config = dict(
    num_hidden_layers=16,
    attn_scale=0.125,
    init_std_qkv=0.0466,
    lr_head=0.0083,
    max_grad_norm=2.0,
    train_tokens=151300000,
)
Each number is 128 + 24 x the weight over its row's rms, rounded and kept within 0 to 255. Layers, rows and columns count from 0. The size above them is the row's rms in percent of the matrix's.

# layer 12 MLP up, 512x128, rms 0.128, rows 16-42, columns 0-127
size [ 96  97  92 105  91  94 100  95 105  99 102 107 101 107  96 105 107 109  79  93  93  88 107  99 105  96 103]
[[142 166 162 156 152 172 153 114 126 151 136 113 119  67 123 146 170 151 147  93 132 130 110 118 104 129 136 142 116  70 127 112 154 142 100 130  92 121 138 129 148 123 155 130 139 136 133 120 121  96  92 103  98  94  80 124 129  82 131 170 134 143 115 113 156 158 163 123 132 102 133 174 114 126  70 118 181 145 115 158 109 129 132 166 119  99 133 108 116 145 159 118 116 168 129 151 161  88 109 125  61 138 135 123 137 133 147 175 155 124 113 122 125 124 129 130 121 127 114 112 157 149 135 109 105  95 152 136]
 [127 110 114 157 137 122 148 125 107 162 155  95 132  91 134 101 115 144  97 105 127 130 187  99 105 129 161 126 129 134 157 105 135 148 163 140 145 147 130 144 108 134 113  66 104 124 153 124 108 138 137 144 123 128 140 141 125 131 152 164 184 146  87 147 108 120 136 143 108  79  87 146 128 185 137 115 132 139 148 125 121 155  76 161 136 137 108 159  94 133 159 119 133 128 127 105  97 121 114 116 154 122 138 152 133 126 167 138  53 147 195 123 128 120 138 105  83 140 126 125 117 113 126 106  91 157 112 143]
 [113 143 121 122  96 179 106 107 109 141 139  97 172 109 153  98 101 108 116 105 141 144 149 103 152 155 166 161 148 160 155 134 141 162 167 145 104 129 118 115 161 127 126 148 110 138 153 126 108 124 114 139 145 132 146 131 136 148 140 114 127 104 124 121 115 125  89 137 191 139 160  90 148 125 132 118  81 141 134 121 138 116 126 161 115 154 157 128  83 127  98 115 135 154  76 186 128 146 117 141 131  99 140 192 131 121 122 128  99 144 125  86  90 107 153 116  70  83 111 100 144 146 144 109 138 113 113 152]
 [118 152  88 114 151 135 138 111 125 120 115 118 131 141  86  79 128 102 177 138 123 107 117 124 130 175 102 134 157 126 104 166  83 133  79 118 164 146 156 112 153 152 174 164 126 120 170 115  83 131 114 152 121 113 134 139 104 114 148 118 138  77 103  92 113 191 118 148 114  80 146 117  88 124 105 104 135 124 115 110 119 126 131 124 119 141 150 110 135  99 161  81  88 149 134 149 134 168 148 156 152 137 162 126 138  77 119 139 114 112 120 153 133 139 121 136  99 157 156 133 133 119 137 121 104 159 140 156]
 [137 110 142 133 129  96 137 153 124 149 137 156 155 160 158 170 158 147 154  89 168  89 177 115  90 168 153  95 125 126 144 119 166 143 136 131 108 118  86 146 112  84 113 101 124 171 139 114 132 137  96 126  92 143 162 134 125 130 167  93 156  89 133 124 106 153 155 100 113 119 101 115 143 156 105 152 119 120 147 122 109  92 147 112 158 128 108 116 131 124 125 108 103 156 140 135  84 153 162  90 124 143 128 152 113 114 139 158 132 144  50 109 142 115 115 132 139 143 124 165  92 160 138  95 139 121 103 123]
 [118 163 104 122  99  72 137 112 129 132 134 120 152 162 132 160 183  97 189 137 119 148 126 172 112  90 118 113 130 125 120 104 138 174 139 121 114 120 141 132 151 116 167 149  86 116 124 156 149 122 150 120 109 144 104 154  96 110 134 145 140 143  79 105 133 105 155  78 142 159 146 175 114 128 151 116 118 128 162 147 108 151 129 146 149 147  91 167 109 157  78 125 122 126 116 151  76 134 127 124 123 108 100 133 150 159 119 154 127  94 133 140 147 120  95 112 122 116 181 119 107 151 104 120  99 111  89 134]
 [137 129 142 133 120 129 129 180 103 148 115  84  90 129 131 105 179 106 112  86 151 146 124 112 138 161 165  88 123 125 168  67 123 181 142 116  98 151 141 105 129 133 160 133 122 125 154 145  78 154 119  73 127 130 141 110 169 120 187 120 145 151 153 156 112 141 151  80 107 143 149 123 128  89 126 108 140 135 143 146  90 130 116 107 150 139 148  86 138 139 121 172 131 106 121  90 110 115 142 171 134 130 162 134 114 143 125 130 148 125 112 145 123 118 115 135 166 109  76 144 143 105 106 107 132 131 141 130]
 [120 150 108 117 104 121 192 134 100 152  94 131 195  74 130  90 142 124 155  85 111 142 120 122 100  89 120 122 109 135 106 122 121 155 125 141  98 135 148 126 139 105 143 175 123 127 100 157 108 123 155 118 154 122 136  99 128 159 133 149 144 132 155 129 105 119  79 141 133 161 168 140 155 112 122 151 137 106 150 161 124 122 149 121 172 130 120 110 138 132 123 151 114 138  83 181 125 128 152 122 133 141 127 120 127 130 121 194 147 151 136 131 104 164 106  74 122 177  98 130 174 103 108 133  95 133 127 123]
 [138 142 139 124 136 145 139 120 120 145  75  95 102 106 106 143 105  72 129 126 148 149 149  96 114 135 142  90 127 122 161 138 161 174  99 131  75 126 158 132 164 122 144 120 105 157  78 112 151 131 136 170 153 168 126  89 154 136 108 139 101 149 156 176 135 166 131 134 142 139 151 120 111 130 150 109 151 105 122 124 142 170 159 160 116 132  99 101 130 128 102 137 118 144 145 114 141 135 101 123 131 151  90 136 158 102  55 118 138 148 120 108 134 130  97 134 114 137 149 143 134 123  94  67 112 113 173 136]
 [104 132 169 105 149 143 131  74 173 117 123  95 121 102 123 119 134  98 127 149 137 170 122 129 101 137 181 117 147  99 149 128 137 128 102 127 117 123 164 114 139  86 139 160  71 117 126 160 146 128  99 103 111 141 159 106 102 194 120 135 154 131 133 130 112 126 124 112 140 120 122 111 140 148  99 129 126 122 126 122 118 100 121 123 125 175 108 134 143 123 134 170  95 162 130 171 111  89 121 123 165 128 130 130 157 168 121 138 106 167 102 167 133  77 162 132 114 148 117 175 127 125 133 123 124  87  63 129]
 [130 124 106 122 125 142 167 139 121 146 150 132 102 119 131 129 192 126 141 107 135 125 143  93 138 130 135 143 131  83 106 124  97 164 113 147 149 134 152 158  86 162  96  95 123 114 114 110  97 114 148 118 132 157 115 139 100 120 132 186 135 119 129 154 119  90 106 121 125 105 170 124 161 119  75 136 128  88 122 123 105 123 146 142 134 157 147 122 129 154 107 114 132 138 137 101  91 146 143 166 115 152 128 172 106 118 141  98 121 210 109  80 153 146 160 131  99 168 115 133 157 145 103 143  87 133  87 152]
 [152 117  83 158 135 116 131  57 158 121  95 120 186 137 153 155 138  85 119 149 121 153  73 139 130 143 121 148 113 129 128 109  84 117 111 108 122 147 114 153 157 138 146 119 121 147 146 141  25 137  94 142 157 112 166 141  77 145 120 123 129 139 164 116 141 123 116 128 143  87 144 139 157 119 131 134 118 102 134 131  93 154 140 132 100 137 140 120 127 111 124 136 137 119 147 126 124 138 153 150 119 146 154 131 125 155 140 111 156 166  94 130 157 129 109 126 103 116 167 122 162 149 160 100 120 110 136 173]
 [121 105 113 103 121 125 135 100 118 181  75 109 126  93 104 119 154 189 122 133 128 110 147 159 110 119 123 164 117 155 171 115 110 102 119 113  71 115 170 129 104 125 146 118 119 139 154 129  98 154  59  95 154 132 152 155 126 103 104 137 134 127 114 106 103 123 120  95 139 144 131 153 127 109 146 140 116  77 112 111 118 104 150 130 115 117 151  95 110 117 178 145 146 134 114 170 135 151 129 158 118 101  91 124 133 199 146 147 154 151 131 153 117 155 134 118 129 145 144 129 123 161 150 116 109 163  92 130]
 [154 119 117 127 131 109 104 136 111 110 114 121 147 124  98 114 145 127 110 153 134 113 138 133 144 167 118 118 130 116  82 107 112 104 128 147 134 114 114 157 127 172 162 155 105 125  85 157 107  98 142 107 126 152 163 114 144 156 165 142 108 128 134 161 119 159 154 131  94 147 154  96 142 132 155 119 143  88 142 133 176  94 140 148  80 101 144 106  89 157 154 119 136  69 135 116 111 149  87 117 100 130 130 151 138 123 188 136  97 190 156 127 140 121 146 129 160 122 158 124 117 156 112 101  74 171 113 115]
 [109 102 112 101  83 114 120 128 128 151 165 153  98 165  96 125  79 163 114 188 129 101 132 159 123 105 124 151 151 122 111 137 161 101 118 104 105 122 136 157 129 120 136 132 104 114 135 172 105 131 105 140 146 130 142 147 159 109 123 100 133 126 149 101 122 174 143 137 119 167 121 131 123 166 145 159  79  99 112 147 143 112  78 145  96 103 131 132 147 134 131 108 111 145  99 115 105 169 135 170 112  81 109 141 107 119 107 133 100 151 145 145 142 161 108 108 167 163 142 128  86  92 146 133 129 167 175 126]
 [145 112 118 136 142 126 149 169 129  84 141 116  76 130 147 157 153 108 152 125 142 118 129 104 135 109 177 158 107 147  93 150 126 160 146 129 107 119 158 111  85 153 127 141 116 115 121 142 100 143  81 117 113 135 105 110 131 158 112 124  93 133 131 102 142 142 167 141 146 142  87  68 108 126  96 101  84 154 117 171 113 127  99 152 153 111 133 126 128 147 125  75 159 158  92 126 132 112 134 130 129 201 147 143 143 161 143 176 142 143 119 153 152 113  90 137 133  91 163 131 130 127 123 109 151  92 114 116]
 [123 131 130 139 113 107 109 165 107 166 129  89  71 137 149 115 142 138 106 130 116 156 170 146 139 120 163  94  92 110 189 106 119  97 142 109 132 146 132  74  94 141 147 109 126 128  90 137 132 124 131 130 129 105  91 167 101 123 123 152 121 144 144 106 120 119 166 135 100 176 140 137 112 155  84 123 144 120 184 156 130 122 124 111 142 143 115  67 120 163 116 127 122 134  90 118 142  79  99 153 115 124 150 162 125 156 113 161 148 107 133 114 121 154 107 166 144 100 157 143 125 110 138 147 109 129 149 175]
 [142 107 162 129 103 156 154  82 140 159 133 128 135 133  96 100 128 176 157 135  71 140 136 137 122 154 117  85 130 172 101 145 129 113 135 171 105 119 143 151  98 127 144 133  92 112 106 128 113 151 108 112 107 131 141 174 127 126 175 149 186 116 126  92 139 115 140 120  88 137 146 151  80 154 152 147 131 122 125 141 133 131 110 124  79 143 109  95  72 171 155 114 115 106 141  92 150 162 123 172 129 104 109 125  99 135 124 152  92 134 133 105 148 103 128 153 126 129 158  83 129  95 140 125 134 153 111 137]
 [108 115 133 178 116 169 105 106 160 150 145 135 179  71 131  77  99 112 123 127  97 152 158 120 146 106 194 114 100 141 107 162  67 136 142 119 121 128 101 138 156 119 165 106  99 148 162 106 153 139 138 134 133 153 110  93 158 169 134  78 123 143 153 150 127 126 119 121 127  95 109 142 159 106 114 154  82 111 137 154 119  87 112 121 149 134 164 103 126 127 149 145  95 139 157 122  94 146 122 110 144 120 134 154 104 109 136 136 103 108 109  97 138 110 145 119 108 115 112 140 119 133 119 156 127 156 165 136]
 [157 146 112 161 127 137 121 145 146 179 172 106  82 117 123 133 141 114 119 135 155 176  94 108 129 156 117 115 101 112 152 132 163 117 111 144 107 142 122 103 153 157 118 127 150 104 156 117 164 119 132 133 110 113 119 162 173 132 192 153  87 119 153 127  72 154 123 115  78 165  82 128 125 123 118 138 146 151 118 108 116 140 143  80 119 103 133  67 130  97 103 123 104 119  88 114 132 111 159 137 137 139 115 102 113 141 142 122 127 142 148 132 168 115 150 177 137 108 133  84 136 126 162 114 132 138 147  96]
 [124  96 105 188 125 112 128 128 133 197 119 118 158 107 128 122 108 177 121 121 147 118 129 104  97 163 134 110 124 148  85 128 116  97 164 116 124 132 144 108 148 147 146 131 147 129 115 113 147 175 105 164  77 102 125 136 107 120 161  83 122 105  61 130 117 122 109 137 131  60 112 113 131 131 101 175 157 112 120 144 113 155 148 149 102 151 155 124 137 165 136 134 103 141 130 114 160  99 105 139 114 110 126 181 103 100 139 107 107 154 137 111 155 139 114 153 134 130 123 149 178 134 138 131 114 142 106 106]
 [ 88  93 127 114 104 105 148  99 142  99  94 145 103 153 153 120 176 156 137 136 117 117 150 116 118 123 164 122 117 118 103 169 167 189 110 122  87 112 153 160 132 115 143 102 113 109 159 151 165 145 126  92 105 113 117 100 129 156 125  74 114 164 132 176 151 128 126 165  90 136 141 151 158 128 109  97 143 163 120 158 118 172 156 102 106 114 136 127 119  86 132 142 102 123 130 140 139 107 155 125 147 146 118 127 131 120 128 172 117 155 139 106 161 100 156  92 170 148  83 133 123 140 122 130 111 105 122 158]
 [106 153 144 179 143 155 149 123 177 163 134 132 137 150 113 162 121  89 112  98 113  97  86 129 140 123 123 121 114 120 116 156 157 127 127 117  81  93 175 164 109 138 119 131 200 133  68 136 141 156 116 150 142 134 122 162 120  99  95 123 114 160 108  90 156 103 147 128 131 130 131 158 124 110  95 138 144 140 118  86 120 142 131  86  71 128 121 115 131 129 124 133 150 105  86 154 143 149 108 147 162 114 122 120 103 125 132 116  92 149 117 165 110 127 152 144 115 153 112 174 159 131 137  92 147 112 138 104]
 [ 99 109 130 171 151 134 153 142 138  80 151 149 131  92 116 156 127 109 147 169 106 177 148 133  76 120 159 160  87 121 114 131 114 135 111 140 136 134  74 145 136 130 129 115 141  85 111 153 132 110 121 133 123  92 140 105 115 126 115 136 124 143 120 116 107 187  74  99 117 109 111 106 155 117 146 118 149 103 171 109 133 149 102 159 145 122 140 110  94 148 138 152 152 122 144 120 111 134 123 142 124 132 143 129 153 161 168 109 105 144 140 140  57 127 135  91 150 137 123 128 159 126 128 187  96  75 143 110]
 [125 134 104 135 155 120 134 120 106 150  91  71  81  99 108 152 134 153 129 148 138 110 122 140 141 120 165 134 118  89 124 103 144 106 135 103 126 118  71 117 100 156 128 135 168 138 125 140 127 137 109 117 140 147 163 123  91 174 166 170 113 122 126 123 141 102 133 149 144 139 141 134 143  83 128 153 150 149 105 159 147 187 109 108 126 142 126 128 151 106 132  80 178 121 108 142 150 145 108 129 113 161 157 190 136 138 141 125 127 138 149 114 149  82 153 121  96 156 130 143  83 179 135 119 148 109  87 145]
 [129 160  98 151  96 150 136 127  81 113 119 141 140 161 131 103 120 165 191 110 137 119  96 155 124 116 116 188 110 122 146 121 122 126  91 140 123 128 139 151 112 169 123 113  70 145 111 129 128  83 181 132 132 101 159 164 107 144 108 102 154 129 149 104 112 152 133 138 124 126 143 149 121 132 153 134 103 161 112 156 134 118  99 144 127  95 113 154 128 122 115  87 145 112  91  95 168 126 150 165 134 117 111 143 103 125 106 113 136 125 137 101 150 122  81 121 163 163 152 128 133 121 110 159 140 123 101  53]
 [ 94 100 141 146  91 134 153 146 163 152 158 167 151 149 104 130 142  62 132  75 123 123 108 137 141 122  99 116 119 126 146 147  85  75  81 147 128 157 136 139 136 111 143  92 129 127  78 127 106 121 163 133 113 141 148 124  95 140  73 107 106 131  95 123 142 131 111 176 105 119  82 127 131 144 126 108 122 142 151 123 136 171  94 141 114 108 134 133 115 148 163 135 134 169 151 133 135  95 126 121 145 152 133 105 133 114 128 120 120 162 122 108 124 128 136 114 116 158 123 140 148 113 207 156 149 168 142 155]]
# layer 12 MLP down (transposed), 512x128, rms 0.102, rows 16-42, columns 0-127
size [ 97  95  98 104 102  97  95 100 108 103 103 105 107 115  91 117 100 109  80  95  94  90 106 103 104  96  96]
[[129 103  89 129 129 108 108 135 172 109 137 142 115 130  77 115 106 174 129 140 102 157 124 117 132 162  99 135  96 142  98 155 124 125 159 134 151 131 118 121 132 152  78 105 162 131 123 152 166 170 132 130 115 113  71 147 104 109 159 151 110 108 155  99 120 115  77 113 154 159 143 121 137 105 161 164 107 140 145  72 119 150 135 115 128 145 121 105 137 144 116  87 136 103 161 135  95 154 137 113 149 123  98 143 107 135 101 179 104 143 124 113 178 178 146 111 110 157 158 117 115 141 134  92 146 135  99 122]
 [121 119 101 109 125  90 132 123 119 149 108 151 127 132 127 161 124 106  68 182 156 165 106 161 142 125 117 123  62  96 102 143 112 126 112 135 122 108 118 114 129 144 159 149 147 156 144 112  96 118 154 125 114 120 133 151 155 100 105 136  91 157 179 143  83  91 152 111 122 133 109  99 147 102 103 151 152 117 165 139 132  94 138 132 114 166 115 148 125  97 128 111 160 126 138 170 106 146 137 115 121 118 119 109 134 104 126 135 138 146  98 172 119 157 130 128 159 159 118  93 122 137  76 199 122 148 132 159]
 [173 132  87 113 163 154 105 104 117 144 138 125 115 109 117  88 141 128  81 147 186 100  98 134 134 132 126  84  98  92 123 151 138 110 131 119 125 159 104 137 100 145 148 139 181 132 116 121  86 120 153 136 137 124 133 136 128  57 152  94 135 142 125 140 152 170 126 141 120 128 139 125 159 152 137 106 156  89 136 152 131  88 118 113 151 123 127 112 136 148 117 148 101 138 150  98 127 128 135 132 165 135 149  93  89 117 109 134 160 173 109 119 111 139 114 144 185 134 165 124 140 101 134 132 174  77 131  92]
 [161 134 150 113 121  85 132 120 121 131 146 114 102 139 123 129 107 121 127  78  97  85 134 102 139 113 108 155 106 133 122 121 110 106 127 156 102 130 112 107 119 138 113 168  91 146 139 160 155 110 144 111 144 107 126 152 135 124 110 128  88 103 187 130 144  95 116 147 128 146 166 168 102 128 113 146 113 133 167 162 116 103 186 145  92 120 139 128 117 142 160 195 154 187 138 113 100 133 111 150 105 125  77 134 132  89 108 127 105 146 119 142  92  86 132 152 124 130 133 134 130 175 110 145 160 161 159 114]
 [139 155 100 135 170 186 116 127 144 151 109 113  93 118 129 113  95 113 141 127 129 179 130 155 164 103 122 122 146 136 131 141 137 103 119 102  88 118 154 119 141 110 158 108 142  86 147 148 140 142 114 108 100 146  97 129 122 168 164 111 141 117 124 107 129 147 148 143 147 117 137 105 140 129 135 140 104 145 104 163  94 110 100 158  80 160 144 166  94 180 146 145 156  96 166 100 143  83  66 166  97 131 179  94  96 127 124 110 139 110 139 129 139 120 103 115 121  86 157 139 135  96 131 116 126 127 133 118]
 [167  89  92 134 148 160 123 140 134  91 127  74 112 157 147  84 178 143 137 124 146 115 149  95  86 133 115  95 123 118 164  90 124 116 143 124 165 109 136 158 158 145 158 144 141 120 107 144  94 122 121 148 141 117 113  97 145 118 172 137 138 122 164 121 139 155 103 114 168 115 126 131 136  84 100 159 126 121 138 160 116 145 117  94 122 121 138 127 150 111 118  98 127 159 126 133 144 126  62 152 151 139 130 127 157 151  98 131 138 129 162 134 114 137 164 146 145 106  94 117  99  87 137 170  87 163  83 107]
 [127 153 126 138 108 105 159 154 130 132 117 122 153 148 103 164 117 123 150 106  92 101 200 117 102 140  98 117 126 121 101  96 120  64 135 152 156 155 113  92 108 138 142 108 112 108 123 144 134 139 148 141 203 127 110 145 143 150 163 119  80 163 112 165 131 106  94 104  87 131 136 138 113 120 149 139 133  96 136  91 122 111 137 127 137 175 138 127 174 156 111  98 114 111 150 169  99 111 129 122 143 129  92 129 116 149 132 157 139 162 127 127 123 152 102 134  87 119 110 144 150 113 175 126 109 149 103  99]
 [127 119 151 151  87 134  88 139 147 130 130 122 156 126 139 146 162 102 104 121 145 162 138 119 137 153 134 129 128  66 129 145 119 161 137 122 147  99 136 146 101 120 166 130 148 143 134 107  81 115 150 156  94  90  90 161 115  60 146 104 165  87 121 137 116 104  57 120 148 114  96 127 167 148 103 125 160 127 155 140 113 141 143 114 137 156 119 108 114 148 127 106 171 117 143 118 151 135 111 118 145 104 139  98 177 150 170 142 102 134 131  98 129 144 137 143 137 157 140 123 114 104  78 147  96 144 128  94]
 [131 165 105 119 147 177 100 152 113  79  92 117  81 118 115 137  90 142 144  94 117 111 122 142 108 109 131 161 134 117 159 152  89  93 155 102 107  87 110 155 121 148 103  82 157 141 158 108 168 114 132 151 142 164 120 128  97 147  99 119 122 108 120 121 119 154 139 163 109 136 144 124 138 136 137  94 104 115 142 170  93 148 148 117 137 135  85 142 118 147 145 146 144  92 149 165 146  91 123 126 126 181 130 164 160 130 153 190 102 130 150 118 108 108 121 140 103 158 140 133 114 102 108 126 134 115  94 156]
 [121 156 120 121  99 149 147 171 154 134 139 137 144 162 138 122  77 110 108 138 138 160 108 144 161 153 114 186 160 185 125 134 114  66 159  89 143 113  81 135 158 111 105 141 126 113 129 129  96 125 151 105 119 110 105 119 133 100 145 113 126  92 143 100 126 111 150 158 126 143 130 121 101 103 108  94  70 130 128 128  89 122 124 151 163 150 147 130 123 109 163 104 122 130 150 126 125 158 181 125 156 122  86 169 125  89 125 152 159 150 129 103 140 172 119 103  91 115 109 137 134 139 119 105 114 126 130 160]
 [109 133 117 173 128 196  97 109 131 127 131 124 123 106 175 133 170 108  74 114 121 161 116 160 119 146 133 183 137 137  98 125 112 177 104  99 121 144 100 129 110 146 108 156 106 118 114 135 162 131 150 115 137 146 123 126 104 151 157 106  82 111 101 110  91 132 131 116 134 171 141 133 102 108 142 106 127 101 137  78 112  97  95 163 145 106 130 130 107 126 102 143 139 150 136 173 137 114 101 143 124 179 124 130 116 131 118 131 117 103 160 114 132 170 146  95 178 128 186 155 131 124 137 126 122 100 127 104]
 [100 140 158 123 119 136 114  94 117 117 104 143 131 136 151 100 104 118 143 105  81 164 128 173 118 107 101 115 153 119  89 150 112 147 125 142 149 145  97 120  69 131 162 183 157 104 118 125 157 156 140 116 179 113 155 166 100 122 120 142 107 125 111 146 132 101 128 124 144 151 121 103 125 136 118 140 172 121 144 113 122 147 166 159 165 122  49  96  85  90 131 170 115 152 161 151 134 131 116 152 102 129 111 121 143 124 159 137 127 101  95 121 139 139 127  83 113 160 108 145 119 160 144 107 113 126 142 103]
 [138 126 129  98 128  96 123  81 129 145 131 111  77 117 156 139 146 120 133 141 119 131 128 147 116 158 105  86 157 162 137  89 138 142 115 133 130 115  92 133 127 158 128  86 128 125 133 123  76 139 133 109 174 140 124 133 145 118  81 109 104  85  91 166  68 143 103  83 152 125 117 174 138 116 100 105 165 121 111 149  90 131 137 147 150  93 111 137 137 162 144 153 185 157 177 141 142 132 111 115 107 129 131 110 141 116 124 155 120 156  93 140  95 150 124 135 122 176 156 156 155 149 136 153 118 107 140 114]
 [118 125  92 140 135 105 103 114 146  97 105 118  84  91 138 159 117 116 121 139 190 135 151 128 107 115 152 122 106 134 124 118 137 131 133 127 149  81 138 154 134 160 144 168 136 140 122  83 115 141 146 136 130 138 125 104 106 143 105 100 162 135 137 158 147 148 102 138 125  89 162 139  96 106 131 160 113 160 123  81  92 142 149 136  87 140 129 146 134 170 120 128 136 119 137 146 119 109  79 134  98 127 187 130 101  96 121 166 142 125 139 156  97  81 140 125 124 111 104 166 189 165 144  76 106 143 144 142]
 [ 94 132 143 102 121 111 135 177 122 170 137 114 179 135 154 125 149 116 128 146 143 101 103 146 119 116 133 157  89 103 138 146 171 154 106 101 145 142 118 132  97  90 130 185 113 145 104  73 104 118 119 159 126 170 122 100 130 137 128 111 124  97 120 116 123 109 144 139  83 135 118 132 168 154 113 120 142 140  98 133 151 132 102 153 123 123 121 136 132 158 132 167 108 119 164 105 163 110 117 140 139 143 141 106 142 109 153 180  97 163 108 117 117 117 104 170 182 125 112 116  95 140  65 134 140 129  85 100]
 [144 159 139 116 136 113 123 184  96  91 145 141  60 143 142 169 119 117 161 117 133 102 142  76  98 130 131 141  92 143 129 136 143 173 124 120 137 150 124 103  80 136 151 130 109  95  96 171  87  86 120  88 146 139 130 112 152 116 106 116  91 160 116 140 136 114 133 121 125 148 113  84 134 132 129 141 139 155 115 189 116 125 148 122 113 175 103 136 128 152 143 116 158 122  87 141 133 134 132 112 174 134 141 113 102  92 134 162 119 107 113 115 162 145 135 160 117 133 125 108 103 142 180 128 104 166 119 119]
 [103 111 168 158  78  94 148 127 130 139  81 138 195 143 159 138 143 144 115 142  95 128 163 112 138 125 132 120 109  83 104 141 102 179 102 102  74 135 104 113 137 138 130 126 108 173 142 140 106 131 152 163 103  84 143 127 138 143 144 119 131 106 160 118 122 163 127 105 115  92 117 123  95 126 122 139 152 136 120 166 180 156 129 126 118 171 112 110 140 125 105 134  70 149 164  99 142 107 116 137 137 111 126 151 137 145 114 156  93 136 131 115  71 129 137 117 137 162 158 121 100 135 127  90 137 140 140 139]
 [133 151 102 110 111 134 125 142  96 110 119 116 104 128 124 172 145 139 115 132 139 144 138 163 144 141 104 147  88 166 120 115 126 146 113 111  85 177 118 117  97 155 101 174 113  84 127 115 142 128 117 143 128 164 149 154  91 124 134 131 127 120 146 154 141 133  88 137 136 164 154 122 123 125  83 106 129  91 116 150  98 134 124 121 184 180  60 104 108 113 133 139 168  91 169 139 107 106 137 128 158 176 102 133  75  88 129 108 136 133 113 109 128 130 148 144 123 195 135 107 119 129 123 121 142 131 142 138]
 [ 99 102 123 116 122 142 141 110 125 122 175 108 128 125 112 166 112 132 126 129 169 129 142 104 138 147  79 127 121 107 138 120 144  83 146 145  66 114 100 136 144  94 156 129 135 160 105 115 127 144 123 121 154 121 171 177 142 129 118 139 148 134 143 144 122 129 119 120 140 169 101  90 109 178  83 137 174 120 131 120 131 135 103 124 158 119  55 102 124 134 115 123 109 145 112 159 130 152  92 158 191 111 120 111 140 110 122 123 150 159  78 158  86 151 137 114 105 162 143 128 162 127 100 166 113 137 124 105]
 [154 105 128 111 132 139  98 154 140 150 119 130  51 166 145 152 108 112 113 106 109 208 121 134 108 113 167 134 142 120 138  90  77 138 130 120 157 173 121  92 134 123 130 169 144 129 170 126 107 103 102 126 124 155 136 154 131 143 145 124  89 135  85 141 145 143 131 127 126 102  91 138  87 105 148 141  92 153 110 140 133  90 105 121 152 152 120 146 129 140  91 156 110 133  98 125  92 161 125 122 111 146 159 168 116 116 122  90 101 114 123 133 139 148 166 106 116 114 127 179 151 147 128 134 146 116 154 116]
 [127 119 109 140 154  75 116 139 114 161 109 140 147 115  92  93 123 137 107 124 167 112 141  94 129 155 101 147 134 145 104 160 109 102 106 153 158 152 149 108 154 124  81 157 122 130 110 109 105 143 114 117  93 120 150 139 184 123 119  86 132 147 149 108 157  75 140 128 133 129 139 102 168 171 135 132 132 103 114  75 148 184 123 121 136 160 127 105 176 148 134 110  90 160 125  88 102 109 103 119 116 155  92 154 149 131 133 118  93 112 133 140  84 101 122 137 141 140 132 126 176 151 136 154 155 129 121 154]
 [132 129 117  81 149 137  71 163 122 153 135 107  92 136 108 111  56 132 113 135 136 181 137 146 161  86 124 129 121 127  95  99 111  74 174  94 125 122 135 157 135 133 153 152 148 109 145 131 115  83 140 170 113 152 111 108 113 160 102 164 137 146  94 134  87 138 129 152 128 121 135 118 117  94 137 157 144 132 126  93  99 120 120 141 135 125 137 135 153 149 135 117 163 160 112 124 114 142  72 148 127 141 139 148 121 115 110 163 149 104 137 153 131 140  93 123 162 134 128 179 119 105 107 108 156 175 139 121]
 [116 143 134 174 156 148 109  81 115 113 106 107 132  88 155 117 147 147 144  86 136 141 148 134 123 139 132 192 128 135 170 129 124 106 168 102 135  98 143 163 149 134 161 103 176 106 146 137 131 100 110 113 142 119 115 119 122 117 106 124 189 130 120  86 135 137 114  89 147 115 153 123 125 173 139 143 112 143 148  96  97 108 132  87 109 142 121 131 127 110 118 150 185  98 165 109 124 118 119 116 102 129 180 144 118 145 130  96  87  94 124 113  88 156 105 120 137 117  82 125 151 151 128 115 137 115 172 147]
 [161 171 156 133  92 142 161 130 150 137 136 122 126 137 118  92 110 124 147 112 103 146  92  93 163 132 150 141  97 143 146 122 139 139 143 126 133 148 176 109 166 153  89  93  93 174 108 102  45 104 134  94 133 117 150 136 126 111 119  97 161 161 116 136 142 135 152 114  86 109 121 147 104 122 103 116 115 149 131 161 132  72 101 140  92 118 104 146 164 114 114 100 123 114  98 128 142 141 122 161 137 123 105 127 127  93 106  86 127 165 117 114 160 141 122 120 149 140 132 154 166 140 162 155 152 149 152 137]
 [ 80 108 150 150 166 157 161 151 152 150 104  99 186 145 137 140  67 131 135  84 134 123 134 181 131 143 142 141  74 156 139 123 146 124 130 130 135 117 147 135 110 136  80 148  71 129 120 155 146 132 115 113 115 123 118 109 103 142  97 104 140 107 137 138 139 100 163 111  93 138 131 127 110 170 130 144 121 142 147 126 129 111 111 108  84 132 158 131 167 113  85 133 158 139 105 152 130 119 108  84 126 111  92 154 144 123 168 175 119 148 124 139 138 160 153 122  73 120 144 135 115 114 102  86 139 127 115 134]
 [119 120 141 127 138 119 110 103 125 150 158 104 186  78 130 112 115 138 123 130 111 129 161  95 135 141  98 113 117 123 143  91 152 103 127 113 163 158 139 149 155 102 144 123 132 124 153 121 127  81  84 132 137 127 110 115 160 164 150 155 121 120  93  85 132 166  79 134 101 114 125 166 122 126 119 161  77 111  98 125  97 129 129  83 133 109 125  92 120 106 132 113 119 151 130 170 101 105 138 150 164 186 142 144 130 153 167 134 189 152 150 157 127 154 124 113 108 151 110 148 140 117 134  85 100 132 156 134]
 [ 93 155 115 116 117  84 131 122 173 133 137 125 174 109 143 116 163 150 122 141 176 120  93 155 129 143 156 172 139 122 103  99  94 128 120 142 132 145 158 133 128 115 134 162 118 110 179 149  89 149 136 123 134 142 166 114 111 146 106 154 194 137  85 131 154 110 108 124 115 142 123 155 111 156 150 123 108  87 110 154 111  93 132 138 163 104 122 119 110 133 126 151 118 129  83 146 153 130 145  89  78 131 133 136 149 105 124 149 142 136  89 100 123 130  64 119 119 123 103 122  73 156 112 115 108 155 113 153]]